config.yaml
norm_place: "pre"
beta2: 0.98
decay_shape: "linear"
batch_tokens: 65536
dataset: "wikipedia_en"
Each number is 128 + 32 x the weight over its row's rms, rounded and kept within 0 to 255. Layers, rows and columns count from 0. Numbers have three digits each. The size before them is the row's rms in percent of the matrix's.

# up: layer 4 MLP up, 2048x512, rms 0.0874, rows 1258-1437, columns 224-255
# down: layer 4 MLP down (transposed), 2048x512, rms 0.0908, rows 1258-1437, columns 224-255
up1258 104:152139073152109074155163146160112115104119088128158134132095154113136117112148135120080093100110
down1258 110:099140193060112147153092062092170137177095149159090117146085094161145146107120107112155165130129
up1259 114:111100142120064115113041084116133169113143128171126070099108130146169087135119108135131164140147
down1259 114:090114111110153076117088136131134163130134099119113095215174135142128096036174090119175158155146
up1260 141:137143082098057092134154149125141142144136123108152078125143209094169132174157168127139103163087
down1260 120:145168129162073140074109148151142172114117135102129149112182202133069117163106145112144080162117
up1261 104:091093097143133169147177046128106092115140104160137039093109131165114120129112133127112161118073
down1261 106:089131084114192163132168171103187139141108115145137151100155094110150181142122144129158080122115
up1262 106:121103114077161085078163139142187125124075153132111095168129103126143173145087130083120119146171
down1262 095:155120120180106129122139152094078139095137103093143149110168087159133168169137088199172176140117
up1263 096:125153129150131159164165123155099170115129200129183148127104156096099068103128101147104174071108
down1263 098:151161120109120074115202140146164092118109102097117095122080093199183135148111171150141066087142
up1264 095:145180147139116126151080163160099160183095149152120197113133141117086094110133138102090098189112
down1264 094:139157086108158149152089103159164062085156107163116208155140120153117146114141104149116172177116
up1265 098:164127160146145062134138124132103154160144133142132110184092151150169118144168166165090155134111
down1265 102:161131185129107163147131134136080162110117146105137117147114140152130146145184140154094181080116
up1266 093:142146115167136101120102106128130122107188112170164136187067118113117083132118115121136088163145
down1266 094:125075123063096093150154120084147186138115151131091131147141146170120105118178118124164171140124
up1267 097:089106128164147124062180146148115092148104108191155180158182158106147135125109125134083127088146
down1267 104:165153155123095159174173102107144079138057107095118110148120125116167129197118102127142141134028
up1268 098:172120120098147142116166175042070171148170086107182116105084131166110090132172125120102163200068
down1268 100:128127155134165100130130135127091100152094226132165115152115129110153125124158099145166129155121
up1269 098:115109160122090159151129122172163163139139121160088173156172085125119127127158119114127088135159
down1269 093:200137179146160100184126090096083132122128161148137115118087097154213082128162137139085153096054
up1270 096:153113119170112102137132132183107086079120127167106187148138103079157143098188119149100158109173
down1270 097:184131123140136171087125108106134113109148157139201164180092098113176160154143127119061175130127
up1271 098:169146164140167142132127145154155097133179114086136180135089136089084093137162109127116124123181
down1271 108:073157112150141126072127165125102180082132126159144151084078215176081160128121091160124134143198
up1272 108:125177119140101157102153131119130148137047109130090124076125147153179123117109183040142134142137
down1272 109:149087111051107112081156126166125118054117138176138129168129151144148087087095097112107117144134
up1273 101:163129104144144154115162109149173172134128087142143167121140107122159117162167217173072041153112
down1273 101:087129088141191110123166122170109092114136129125118144118133128117077129172092089109137075122148
up1274 088:155118154146168106128115142134134130099095121107087125118134141136110119116132129169145207124092
down1274 095:157179106146127132136170146118069103106101142120173116089101114136192133138095149100123113164098
up1275 101:108135058194142137118131125095164197119143118119079117125105093065104179119141152151148172051141
down1275 097:114086077114122161140153138124070109095148134159108141124157151126070126090099132116123127139126
up1276 108:097128122086111117166170118172085119119110113147135119119089125168175146111086142116142111130107
down1276 095:200104115092141181148076091126177077103147142096202108162156121167156177145181141135115094142189
up1277 095:139149092156082137155047121116114093152125176131151165106116065147133101171145107138121157120115
down1277 085:144076162104165165144154120124165163089130136067072116131055158066103111191150134175154107081103
up1278 107:137151119098113087148145107163095081179184116137174152082164071102163193093148176113089091119131
down1278 108:123146111109093149133062081049107135175137073231157122104085153087154118095152121197127092109162
up1279 088:128137187119072116141161176165041184115169139108144125122163107110155088119141173154147130115157
down1279 087:108088119181117117128193068066149128162149174159147091145101104198133083136135164138158153136148
up1280 136:127151105120111100182070160137099078123161157103193171160116164070172156097102098122157103114158
down1280 124:129158185134078081151100135113074114155137149093096140128119115131100181073153138109164126086144
up1281 100:112173177193134104045140149118066099207118080168101137081089103159138089169189092120160140116146
down1281 087:117121238116157122110145168085121131158029150145131162156116123116107117059096115093085104106095
up1282 088:148173126161080108112123079129197159172121098136116098114104153127074102087168102127147132125129
down1282 096:130145068117159121188168135167109117103080129091166198141130103116140118157080105090089196123117
up1283 105:158121122168091150142082112127131133158141093147123137126107147124117049114129110075131144077143
down1283 099:133115101085076159124073223134126148129139106100134162107055150133159122118157155145075175076150
up1284 093:079101211133131157140140138215134123077110115105089083175122145173084107148113082160181128142107
down1284 090:103118106150160119064166111190108136106134146130126135123160084064096119104154170122141124101084
up1285 089:122084091148082120145115196097135135133063119108100094151112156128106096158128067119145126152142
down1285 101:168164136128129055107178071104139139123140174080113067097115134097078083117142126098164134061145
up1286 111:150132116188123137142198132140119148131165127097173065128085133154112144117092130108127087090110
down1286 107:087124056209191147141112148145104118108127105109126108116197131198145106096149165145080127138175
up1287 103:092165090114122156121131144126144100093112073153176113127186091118202077123150091089147130118180
down1287 105:187036144143124127110116119085167149130135103095153176185169080081131218143145194062096107096096
up1288 101:153101149186173090132195144108110132104122167102111108108159178141190170136129195128132144157066
down1288 109:174119118152115095149116127126153112143103123094122242127136042081192135113119130126147144174092
up1289 083:148119182143093102105109100161121140139087165121148096141106126098167090151141142102112129161143
down1289 098:142193112155139124135132081107122129040072084144113124082145155168137171158114100122068134060187
up1290 090:112126161091097119069133094110133123154165091102107166117153152139171082141132137126137071170134
down1290 102:086154121132135078146155110159082076150221061121157124161161104163132114115166193111195195172148
up1291 100:084099121156127112125114153110151119080163108156072113128118128176137083098142109104139162137082
down1291 104:128103066057202134088139085129074138188154181169162129163092151136131099129138128165080044147111
up1292 101:127074195127164047138097181088124132131146121129161179085174087169105106131135143153078116145180
down1292 093:146139072081112161186099129113144131097178129074126133134092164070135103092156093166088164108098
up1293 099:090110098162152141203123161172105180115139090179119133166134105118168138093150136099084156181078
down1293 107:115099118148104100150121139148097108121147111172133147132154190106077076107135131099178155164095
up1294 096:146078146109128222123176077119103120151162080143142135151139073131126107122120161134067148106093
down1294 099:098075102115151095143125137162099073139124134125139093154149154136147149100129154176104138071089
up1295 108:110174111085155145111131124108097153115079156097136193098128106075158123135153142133152122136117
down1295 111:089149145129099127148105099170113137151132089197119131150123109161100186176140118160141102147135
up1296 095:155121144186122123082117148070141100140083149114112161152171122168188119172133111064086138149108
down1296 102:131069177150153118124117112142116049135115112157141055085135150097101105115085148112145155109085
up1297 093:129101104122129069194204148131134124102118144169120127118173123114132105140125134130082131125151
down1297 090:112155136120124099149072097099137155130077104104142171087069113106140074165152117101131105094089
up1298 095:112195125076177137178126125123144215110089118111077140128069088163148084189150081064147128105058
down1298 115:182155137143109100201132108149148177103130129123058157112136180092148094090183106119148127147121
up1299 098:105124128143187134116119108096090129127122147156116115134122163199142105113148122150138125159132
down1299 096:159089112114198119113101107065154089142141203124121163097177134150134117180082118136103133108153
up1300 106:078133172138075103144091115160155151107117171107103106126119114090130136096122127112102188165103
down1300 104:146118180133096111122076076076080078146103145163115127151095146123101064122177191087162187107198
up1301 095:113127104133139138115162194172168124077154150139146147126159174140148157152160116146131160174130
down1301 102:197101145116140113085133116165142155125116080182120113129100104190128146074105156111135188183082
up1302 095:151181161135088123164158091109170077066138138092156144124078135142156116167142144111179141115117
down1302 098:153157163109085175138173118142118090092102065121113122115214096184182144090094151093146163114138
up1303 099:079081174126185089153133164154133053145140142123145090123162178089096181147091105154086135156092
down1303 108:156102118183083126173169128059123116158094115088087155065169092134127108172108091135136186108122
up1304 096:102077080113039113045158122163143137118193129056096157129095070132086123167126146127173102095171
down1304 104:160071122154144111088103121099097147165110132159126096154145110182190093088128075141154107125149
up1305 102:087094101124084118137128157209133134111183126120081132126136155121142125179123121132101079111078
down1305 107:079162128095089134139182087157155147110095142132113080138144179130129102184122174116083129116109
up1306 092:177148151086079123128154072103154095137143166134095116160104154099174067152149089121085194123141
down1306 097:141159089168160164123175085142198118196122145111087158166113094137156129129100163124148088103131
up1307 093:211116108236131135172132162125179091068083114088127122122135071146143116168141111122099133128089
down1307 096:117181093115097125112159143161102112144128129200082108089103162171118143141160140107126125100119
up1308 103:175130199142121118163127143146099027118189141154093083136137092148108159098048169137111130143159
down1308 106:096067102090141157110146124091188122076109107119080108171064102088175075060107153150167163156142
up1309 095:098097127085168147165114140148091082132090104130149111137088115099106095129147077157106120128153
down1309 101:128080116121100095098064144169156144138182135134121107107116152138102145120108137190144137102084
up1310 099:127103150156122152103134127103073163115153120103143142148148107116190189118103110165164147131111
down1310 102:156174143160122139146165185138098081126156103148135120098110104135053201170095182124192117144160
up1311 092:069112150085123126174152140110160109092147139131123156092162138185145099105165132128162087102111
down1311 103:083152165162171107110076232133108091167112146181075149065140130111163102186158107129117114179178
up1312 099:122127095131141196096164103187129086128092102178099130096152113166126110096173133138106125136056
down1312 096:143149170094113140141180180166142141142169120094142126182103118128131094139112115099111141160102
up1313 100:143112133133163089110093129136122150070194130142054118129144102186179123123139140158086098077135
down1313 114:118045097144155122169118142143185131116160129124074183148128144142129172104109103117118136140156
up1314 093:081127201110147109176066150070124136147121118094121106102147135127100121189198088160090154139144
down1314 094:139116131118126135076116144133158089121180150130162108146071100115161140101160111173114081169115
up1315 099:121131152133125124141145106090157121136063124135111160144096185135131157114157150165145135161124
down1315 103:144136139117106125109124115103079198147158112122161142104099140151133161087148113171132138138139
up1316 090:122129112109103116166216142103154139095138112125120142045070082171174122066128161150098081073149
down1316 092:182112090122097097110126151183127136122170095075161106116101136168121129095079108143143132087160
up1317 099:114091202118139132117125126181147150158070117141128134166137103176113059156156090175110176135133
down1317 102:133136111091147066137093132109144070094145170165126186126100163147122155148098133173186138197066
up1318 097:113097141165134089080166149136178133158184134135097085131138170158130105117169134141168135150146
down1318 099:117137122170155094135151131112121077066085168126117099111118110136133156126170149132096115151098
up1319 099:088104162111142091189103155126161068109101067142136125138116135132133122104154123125142166189086
down1319 098:111115133124095121138121181139152137060141154136092134139197101109124132112203142187088119146102
up1320 092:126086113120116125121142105100104140111120125108091150117109183153155154149128139091112129143135
down1320 088:122133114174198090175108117163137075094115154144130148114034147147132105126178138130190141142132
up1321 106:088112142142100126157136099116124158084135119165170122097114150125181160114125148178124134161183
down1321 104:098156205157182172078094094190104156110163094159137119149063134109106176140110051187102174134075
up1322 096:144143087104142168125141113165149154067076117137106139120157164109130104101163106133115152079119
down1322 106:157114069162140058135113137150094134133169213151104102104185138142147129120167112110179111110134
up1323 099:145138141103130143119126109077161111128174079095104129130101116173114088107100112151103120172147
down1323 104:156144079116118134114135123122139137133085114126139166095104183125062164129123132094158097107096
up1324 107:135142186148149141101133121118196138122178146171087119132144183130107115120121139119136163120142
down1324 108:138197140143093142185123165149139102134127086191191152167100092136141106099118149171098172121084
up1325 095:102121138128076122142120090114165108135122103179140135146105109113146164115167138187108077150147
down1325 097:193180059139144107077132153125153163130116097135095143160138136125108151144084170090087081136119
up1326 116:129094114111108114086146106130108106102087138073146148121099108189123075143119161089124150159141
down1326 120:122077139182187170157134141122123091159188144192151115158157175180096151074097121097129137201160
up1327 094:121077144085114119175103103156177073103055119161093054155122126172128115074150120177180162119055
down1327 092:101087091104079103144178137099141076076138095127123150115114111124179145132094131121107114197221
up1328 102:115136137118124173182107101147146135081243126142113111136113137153096135182185097166140199128106
down1328 109:165068132149147124082111147136067163112083124165102125095144103164171098179077121164111176085107
up1329 094:162138121125166096104140121113082116131124149075165085128122082113133108176132139117106110097159
down1329 101:156082153127128143145119111084092174155151168140146123112109187104148065127192171143098101108147
up1330 102:124092117123155117144139100119139163156096101095048161154143159107086143123136157102156197107178
down1330 114:120095075136084114128065170134166140132164125135185125231133172030160100174084070143138124157143
up1331 113:162070168211150149139185115127175067157129173095098127092105154142114103086129148075147123126129
down1331 113:085074145118163145060102111152098112084111096171102112104144130189131127094063100144140142136157
up1332 097:141119121138047080173107159143166063157151130119214078161143096122116187049112083138105082127124
down1332 102:148174123078122091122079100106090149115116117128150160128151118113176135169187140183140163108126
up1333 098:151098163094172110205105115119127151133102117151134095069122096102117142157136134146145181113134
down1333 093:163164157160178130139092118122146126193061143134122156125157127129144192136155143100147159143165
up1334 096:129145148117124145121156151139131130209188115112105110100121174142092169136161164157107159172123
down1334 094:198154114097117137137112166055097086079134065134153182069129106150155103079141108122128129086166
up1335 108:133144127131158118166122083163107183123090213109125116135113115167105174124143109139079112163158
down1335 110:068088107142154135147098085173128150172100137147085114146133133128171167162109181108093113176148
up1336 102:096139153099196103139047100115106179174117158156123151108135149157094124139107111106111173084100
down1336 112:094175138130112137118124137144108110127101110126101091157151143124154091085106213074188153100140
up1337 110:188157157127133107162176102139156082053121107109119167119122117106142107190202175106065134155100
down1337 121:092101131191102109146146118117131157149118101137154159124169115149108081122178175115153179181139
up1338 101:132113110152126079116147157050132147098162154161092124110131103137136114167132199093127143146112
down1338 104:209136097076150121130115165120120153126158134130162129125159130128134098163113075105208129159150
up1339 101:165131127125130148134137121223106232155080116141166102157122038143158090092118151149152183060163
down1339 105:149123147097126161095093124086115157127138121119151131157138161082175123144096127070184146148135
up1340 110:093088138112113107107080090166142147160122144117113142096095131153166097131134131154121143138089
down1340 101:097113110158195159164135182172163134108164146088098129092137130085149119130096119117155083135167
up1341 113:113056134085255111081082183209110188166094189087139130158157137113108093142047096115110060168112
down1341 105:124118122113149115109144134050115102114078126134130212114177127129084148117148095225089179125103
up1342 101:164136133170125125128127113177084102125187111100132116174122062171143176145084145135093133200124
down1342 101:099141136103123121084078177163113130169137152133144085077138104149181158139145094172128147143097
up1343 098:120120146157141140140129144156094154146108077086192121097109113129153101155087124063124111140173
down1343 101:098097160110209092154152170158140091133120164115142104116113116098169123107083157146137161166141
up1344 104:140166098121096109094129109118140125138095137151107204134103164116169110091070115137116130120163
down1344 104:124144152123112140143150115122172127159087149174088150181140206169155112085077109154139127137255
up1345 097:135096087125115124142095084160143129057109163157148126070116086126162115116085144145107076135173
down1345 100:140092138141155097166119057116142127134175143103083043104082086138096120119100151152122110147063
up1346 102:140048145180142070133146130157139177139163065143168145112133127123142132151104124080116150110177
down1346 101:089104052184081108162139090128161165123176154137131110165141067116112136095126105198149138150147
up1347 105:119117088123121067112084146093082135117130179148087124105105147101069084132148093155053116115094
down1347 102:136129171126163167140107095167124083136131147088099133145118087088142123116148128152088089132104
up1348 105:150125101099146118116177116177142084155132115149148134142140130058092152055121141101137148106091
down1348 104:106146156156073115104119090159108117188160148053134192130132149160038154107145140081095103113176
up1349 098:140116104151125114105137151114148119148071129132125134108136159179120119149112138180121137099151
down1349 097:086162069151136161098135154117138128123137208109143104096164072095133177203075164139128107106126
up1350 096:125084142092131131117151122153139165110124173140125169119097074099061099074073117128133180170156
down1350 099:104104191145094075134054140124157130126165125153153102129133113152090150188146160119137157173167
up1351 090:081132151139110117115134140116161075126113097171152093173128099101130094162106082175113119077136
down1351 099:128135133130144117145143073100161166124078095177075121144157195150094114123145133151120136134117
up1352 109:073100194119174156156112144134140170110065121152078118114104090103088111104201098123113116129148
down1352 106:086105127093104113078093124177124122144134107134175115128106126123153146152192094088255173172136
up1353 096:139145145160121159092114058091166119151188085088140152164121125134178195125092118174142101127072
down1353 094:136135092138156127083114134163153159183121174106150117035099127122094132129089160099143114153086
up1354 094:090142146148079145156137097043122096180068101138058114121144137144114125128169116122128163113130
down1354 092:109110134101128131127129162151133108191047131142110125115131174118119131100149134145085126134166
up1355 105:116090115113155148158103087152139108125158112071143133161108140106127123174135102081135106108162
down1355 098:074141114142106157084106124145131187145064158118115111125095079077107132103087093125152146099125
up1356 127:084129153075124104084156127189089133115088120118119127104173133199131101076110130148141148098136
down1356 119:145138080183114131154131170150076081104151113100139079171114119090137058119140122122129143146196
up1357 093:099099106142099176094154157093100110130044132043055084130159158149161095128129117110101121105141
down1357 095:171169107165135142145131124079086174098118125162160122106099113165121084104153119145115095074057
up1358 101:150095132137148071133095172140148111145132073077119121120153134140097127142134129150088166097123
down1358 106:132090122116121090138141100127115128156172096073100136067140124096174140135153127170169093102094
up1359 104:130132147159167098105137167128072187091095139078157193134055166136178124101119167142106107064118
down1359 102:118120189149109110154152114077202164107101120088117159096106139123104094177135145123104116083127
up1360 095:106103134114154149159096137150130135166147120159138144139143088179168121087111178116142099140087
down1360 096:108127185097109124132166118104094164135161169128092096155164139111115103126148114143108164173190
up1361 120:135098110178145146121115137145151191151098128130105145146125108148194115129068168109185154139190
down1361 104:100176129076138132192147095088109101100099110148072158164078124142073114115151075118181130128140
up1362 101:123115122119116123177086038105133126070104101153111137172104105101128168092116115101091098097170
down1362 097:112114141110159165115082140205118190144184145156158121166080133080103145079137110113125137126115
up1363 102:136175169193100151119165125144114105184178131090117187089108090171099116160089181173108191122137
down1363 117:130091148172142146117128148130044135144116169149129136106157149140121119115116115147157158108149
up1364 100:098106130107187130093160159128177130093119146146104101140107136156086160126109153158118100104086
down1364 110:136182141161044158111127111090151076092176106109139090146140096117141162148108073118128114088150
up1365 105:116071104166111152135136163137150083153096156164213117124115148171089172124081145068137166160170
down1365 105:112198087071166123133088047179105100124147144083098122149165148048132095174118059213113134106160
up1366 096:111137162113163116026204158088076129136175140171096128125130108107119123120120079146146125137154
down1366 105:120096181128089117131159119182162147229158071122169130108130125138063119104141169141144223173121
up1367 101:107098174107132162190127127112098113153150098130122155077090056116156147074153128093132131142131
down1367 104:152191063089146105125157127123099107143136133133150108155153133175151149128168126051177125065147
up1368 102:155070123174121047135150135152144133130124153106113173144113098097148108106096097065152082169166
down1368 098:123121174131153137070089052122131113182139091105107131110127146116085141166136082153153076125073
up1369 098:116110103017094140097086103175179148080111161119155130130112125076136064144106140098126092168111
down1369 109:079108164113124107098132070132190137187147135126113145090154122130096151134131155080172076109136
up1370 092:125142136104153147154076115168113102128161150160137095113146119147121154176138152052167146153146
down1370 097:166089174150162174109115171128117129124164101101128131188085177094118108116174135154135118086209
up1371 100:080150151101194149125125193128128075150159130066120146135162081114139152097087167177049109150119
down1371 104:074117161168082109145144122086132130156124128086149125167157148104143139140135184152201125133118
up1372 091:159113140130096079116089105117150071115183157155139142140125082100141164058131097166119125198108
down1372 097:144106110108137127146130121143161142211130138171138162179113115087080176142220159145142060095131
up1373 084:096120199109130130214144124133145138117125127151115105098099140124104076169118136126133139168136
down1373 079:119170119163121173122177111081146059152127130198124120090096070154163176103159116181084166085116
up1374 099:154153128135175092175130128191134100129135076085116115174139127099165144131144108093074118103055
down1374 104:108102133104086156126091087126084109181200144139157171094114068132136150091090128110148054115110
up1375 101:052099120098091134097118186118130173144160176135157172097175137124094154127132112117101095134116
down1375 109:142124151125113107128136133125044159097128122076142145164160120150147173116136164115098149144190
up1376 102:117098128134121157099079101082077199178099179151122066097122130062128129150116072119131143167160
down1376 102:123157130134152118140126159152108112089143155167139125121163129107090165114187111127107111116082
up1377 096:129136083059109151159176132090111128129121138106117146109142184147141089102180178151134074169115
down1377 099:111134139141113083129055080137129076137143082104119136117069156096106185152112200113075132233083
up1378 089:148140096170097099134140095130095109145103204120071127087125087124163120071098121169073116104142
down1378 097:108090168127103164101152106164146183079069100105110110135101140106133173175172132133097155112107
up1379 098:078088121115146098123173134111147100133138128161185137117161137140134133159135137104087171098142
down1379 096:101120085134141104122106155103159149100157086073137138150123137047105114105132098164086099116105
up1380 094:119174112148113089121102141163195047153122122169179158144111108138102068111098115128068069156132
down1380 101:178055174167145149104081142096094086088121123101128143038122147101140157143106153141122139133100
up1381 120:106092118120101152156157074091100126112093106130167112163112145109159105141105114124064127202139
down1381 116:122072108131136138099108070138133125142084165116115141111161160154051130189124170107147117118175
up1382 097:215085113145149105134146172098157079106116096139156087129139139113128127109163122169093157090128
down1382 100:140123133128118115058093119148156122131190122161112087127166136078056138116125120154144081073143
up1383 100:134164178134089141114154192129119095091119113104091157098121157145114121058104139108121098144088
down1383 104:127119158141181117109133139172161122127174178179074177112129081119102111101072121124134149156153
up1384 099:199118115128124134171188149107130056123091108119142124155119141146152113125125142165197167118168
down1384 096:105115148094133141086140115123132129122113101088160144099128126077127084108083098124101091181061
up1385 086:104143145072096085114077193151108078105147106124106114165149152136121117148134167146036111105140
down1385 085:095130109149175135077144159132125093165111201142102118126145158120151150128188092151144084128152
up1386 089:123121088139139088117147079099134178132092148132128135107128151097171144147110084080062091139123
down1386 088:091163136124166154093131143138089141086142142086127104147176084162135155109087184157152103129126
up1387 095:103139125144108108140132157141129069110099224116104141057164172107103115184105156061098145173074
down1387 097:114160143095103192154074119136082189126135133142126117068161117185128119070147146155141157184133
up1388 106:131161144117161104132147114132133157153063132200160110124070114139045170146127055138115155163145
down1388 096:119081114094118159070162139169074096147120137163107158133110109139104086178119142054107150123109
up1389 106:131112074143099098142098183182156101120151092113129149157146178110164125090062079101122115122114
down1389 113:122091161089093103075098130140081131143115069179158156143132147110132112125159131154085106143116
up1390 100:104170096141123148108158082132086139115139128155154133160154128119112098093071133107087149161127
down1390 101:130103108139131122120145157159088102121102104096150199137112078187207099115134107147108195099148
up1391 094:125179201123140175086161159095131148128109097123085128151129110156142093102137130190169136103083
down1391 094:100092152123080089141112080114154118096123111089178113112071099108142102168158157138131137125145
up1392 105:169121143128145089125139134166136080135168139123158129113125071156120132189111131169111119134122
down1392 105:091081133099148169179130127117126118078125113134105172122111142081104112151120124156121084101087
up1393 095:156157159037061128135103085155072136172073108101147121098160132108124118126120147175155138128169
down1393 088:120104088117121129134104189145167182096168175136138117173114155187149097106156153112129105166128
up1394 100:129079118185127107158185161087100096169176029101117118133133104092136137109118102143162151146077
down1394 098:134184105111124141174180071133149167171088158112108093180116120117107129142099131108170144204126
up1395 100:112094099099119130142113143115144133146124111114156104154113106106120148085101108121097112162121
down1395 104:122177098108074182106111126169082131158077153044135133113221111140143095119108100193076127122110
up1396 091:126087127132116114163112220184177113125128117119100115117160127123121155152074099104107116162114
down1396 096:090121088150137113121213169126159178083124116089138157112111129142135123124102139126149211056109
up1397 105:161092109161129129078180082093075135166101136122069099150141138169182114147182089127133080121055
down1397 102:101102106095148123093122220165087141144171089094095111079148101084144139092109131185122148067111
up1398 092:126133080138117105105106134122096141104077134181207114107160079142081150129125127085116104093161
down1398 088:147108159128100090116116118107183148083121126137119135136078067110120132137128115100120175132160
up1399 093:062123140137137131165123132142130093134097127156069137109149094157111133100172164099120117110139
down1399 092:131071160115124133157174087138161135144136174132094112110177101175097152158114078082124103160142
up1400 101:138102074183167121142129098125147092065156127181128148125146151147150162152068170102167113062142
down1400 097:078132108133131198131160141109097166146114141118181114153111144149124087104141101047149104131054
up1401 092:186146122058115127151123145164148117088147150139119084108090115137095175105178116193133157137128
down1401 095:124108183152118112190141174101175151167106158157102103119098115164105124169113082155124121167138
up1402 092:123074129177093082132136115186141120112152099080119107129123127101075120132128107108128126200189
down1402 089:141097137163138125172149104101123138124152158114194146160114198119109205134157101096139117136077
up1403 102:170064130122106166128143129078176148195136128076150175092081099177099091113099116146116161130155
down1403 102:084142126139189125167116145181185173124144114127140074187059155186177121148169166098111151117158
up1404 107:162057091132122137119097147180124106134086136177086157161092140183159103102168153126090147161189
down1404 104:096139132083112132182152169107196128113117084103123138117107184132168111176138111119185173178099
up1405 093:146153140112173146110135139175081129115097130074107134117193115124093106120098159130095117119123
down1405 087:138072133164145156086109160159131120103190154176140139106137099071167134117079160120173065086099
up1406 095:175173185095109092101135105074139165091088108135136137150134083124210125126140128127068106090145
down1406 095:092063120180143037123128164095148095146121102157150159173120144140127154088058145124120081123162
up1407 088:131168134058083073149074114089127121164161116217159094104126129126096190081128180213118107109130
down1407 085:070137122161161119146156157141164145071160138097146182128086168117097093112140104099126138165145
up1408 112:107165065120094104151163127132099103144109098162120148146130108114109108138120134112119152153141
down1408 107:174107159128132112150115113164136135085131073119103128141134116099129152140101155158087122078173
up1409 093:186134189155178127102078128190144158107123125173140109157177154158193141114116172142097156160137
down1409 101:106190169131140113142171174114161090112109099166114160079140089105137124149137152158143149078089
up1410 102:061157144130115142118109126131078127129098128156100082134106158150093115138146189139119128110087
down1410 105:142094077150120141116098137103065119142085128097132121111153087129077167164127134087101085123120
up1411 098:113099122172185141132187132164136097102201118176125123138169067097102136112066105087107145155169
down1411 094:096172176086145136127148186062179081174151127173187134117097102082151107089121111092140138103179
up1412 089:166146119114080160142132143124171201117174110114079188123175131145089143109174099115153146152128
down1412 093:083137067131110135104159107174076080138156174162113150083167065157088139112086139151156150139132
up1413 098:089089126106129111158113157131130069118182121072132138167156100130083125139078092126171124148104
down1413 096:121134110130119153120176127124141102137175172077070144130170099136114153124145161116155172120144
up1414 111:125151165124146135157115119135127124161203133136143112145117094145122147088118149087125102179130
down1414 115:112165176131125186148074176153143135134155121101176099165165145105131169111163090071100108106113
up1415 097:128189103076131053084122120117100109165148070134133131143104173182155144147129134131113152078070
down1415 102:107137159129200084075110121145097161134085120137130143145097186099140106143100096127148126151074
up1416 094:123067126177171178169117140141088129126176116113130144139136146090172169190128114172143152107165
down1416 086:199163132100125114179147143072157151120145116151141146146118116160143147078152158103123172166162
up1417 101:153147117104135106149148082091141088137141182109164146082191161153131109105124100115194083090147
down1417 102:142132154112193236129136101142115149105148138109169105109125141086119114122154125138103173076088
up1418 131:088185113107130132092140107173123050132177062158115080148157111135149145104123072143117130120137
down1418 100:156169109118140135117105173143146128147137153153132156180117156126152071122142174157119173171104
up1419 099:133163146076119135083032184144107148090138135074131111148194087167138099116133098094106105078068
down1419 102:144152122146097143109125151102112115116124147173112138105121156127129133121244107177098156128119
up1420 102:153113150120121136117113111130135103149129188137152140135078118118146060144133171078133091150114
down1420 107:149111111182100157156155117172113188116148098147120120113094146148093117073107147150126128142171
up1421 102:187158140066151086116138128093113132143150130155150096138148150068130139100139173128130097105092
down1421 099:170148158115117147055061166137202145155082102107087178184123158119055131120103076096182117185151
up1422 101:088113106156131147119115130115108165126065154161157138124136080117110122082125074155145118138148
down1422 103:127163130114155113152074116102136129092152150125162107163138183100118131105173105138091140155121
up1423 103:153151044148088123096061160101148133120107171154115142093078161123124107160100145099070139171108
down1423 103:199091090102119126118130115158153147117119169119080098129187119119154119126120100124130069158153
up1424 094:109118130162114144120125133139131180102163101120090139158140149179239144122150141113152208133120
down1424 097:134180198102122124092173091101192157113118108110151090117116055141099153142142111101131197082129
up1425 100:114139163097126120091123123132084086118105123107141161146172129152078174148087133104109186108104
down1425 112:108163197134151132162109088132114071105123161131093158128188113125124130122153112140097180117096
up1426 116:085083169086193139102142152111137127105108123089181134115177161133128072145165119151103126142160
down1426 111:099179096075099163116132101129124165110124130119101131187129154148125128163098145132152121112130
up1427 106:095163143228105110151153181164122106148133114112119155133110126154071127121096134080113095102162
down1427 100:087113112206150115177111161131073133122155147056120139109121145151152109110134151096096124106182
up1428 095:125163095130134113081121117119169124115059161118125138069147115136142133077137127135108146170105
down1428 097:106175165127121143166089117111127102192170074094123129214119119127127070127094100111110195123156
up1429 104:072091117159114137176118127109150121168137162128158179160144065121117125114141149124153115136134
down1429 099:117167130126139112121118051119107122151130166123131107162144099146110072188136117158144134118094
up1430 091:084172124072111159126124139110175089145179117128075111104121111169047076177162129118141058130102
down1430 100:140124141074142120153171176130132090076101156126072086142123116103100154154129156095117109168130
up1431 096:164089085214109133142115136068168128175124094159124165119110127126185136077110199155174134187144
down1431 097:109149186136111148159160097184140162127078169059126134150104093141118127095096123128129137137156
up1432 095:106121211073139083095129131134144140115135093170138120122126058192181129042132074123125070119158
down1432 097:146072102100096142088125084108143154119156119174135131161102146106100140131192135098122142144144
up1433 098:114125077150123129094132130152141153129095144116105089105115134156175093085127135098107164162095
down1433 097:087116144106139144085099144157144127137124070144137153116086119124153147132143130133136151135131
up1434 099:099153126154074091129132096168129114195158128072129091105122127155098114186158113184109121131139
down1434 104:137109082133082073129122154080178119176097137125089118102080167117145119142205129080116047139069
up1435 096:114149094121125068147134101126164158085132176191175114126144129154154140153092132112130180107156
down1435 094:115106126166080143122187127138118047158129160150112124118123130198161149122058147210132131127143
up1436 102:106173124095160142201105154108135111150134080112170125121133088123077127146090169157088096126121
down1436 091:103118076112119102127121087136087117145165137117062123107081131127088123181178157179179076173162
up1437 095:169152149114149156188104154145160133140081153145036124176169136183183103092105110121067117177105
down1437 097:097221123146124127145127105116127132128096147151135116072054101141162110148110086088181173122132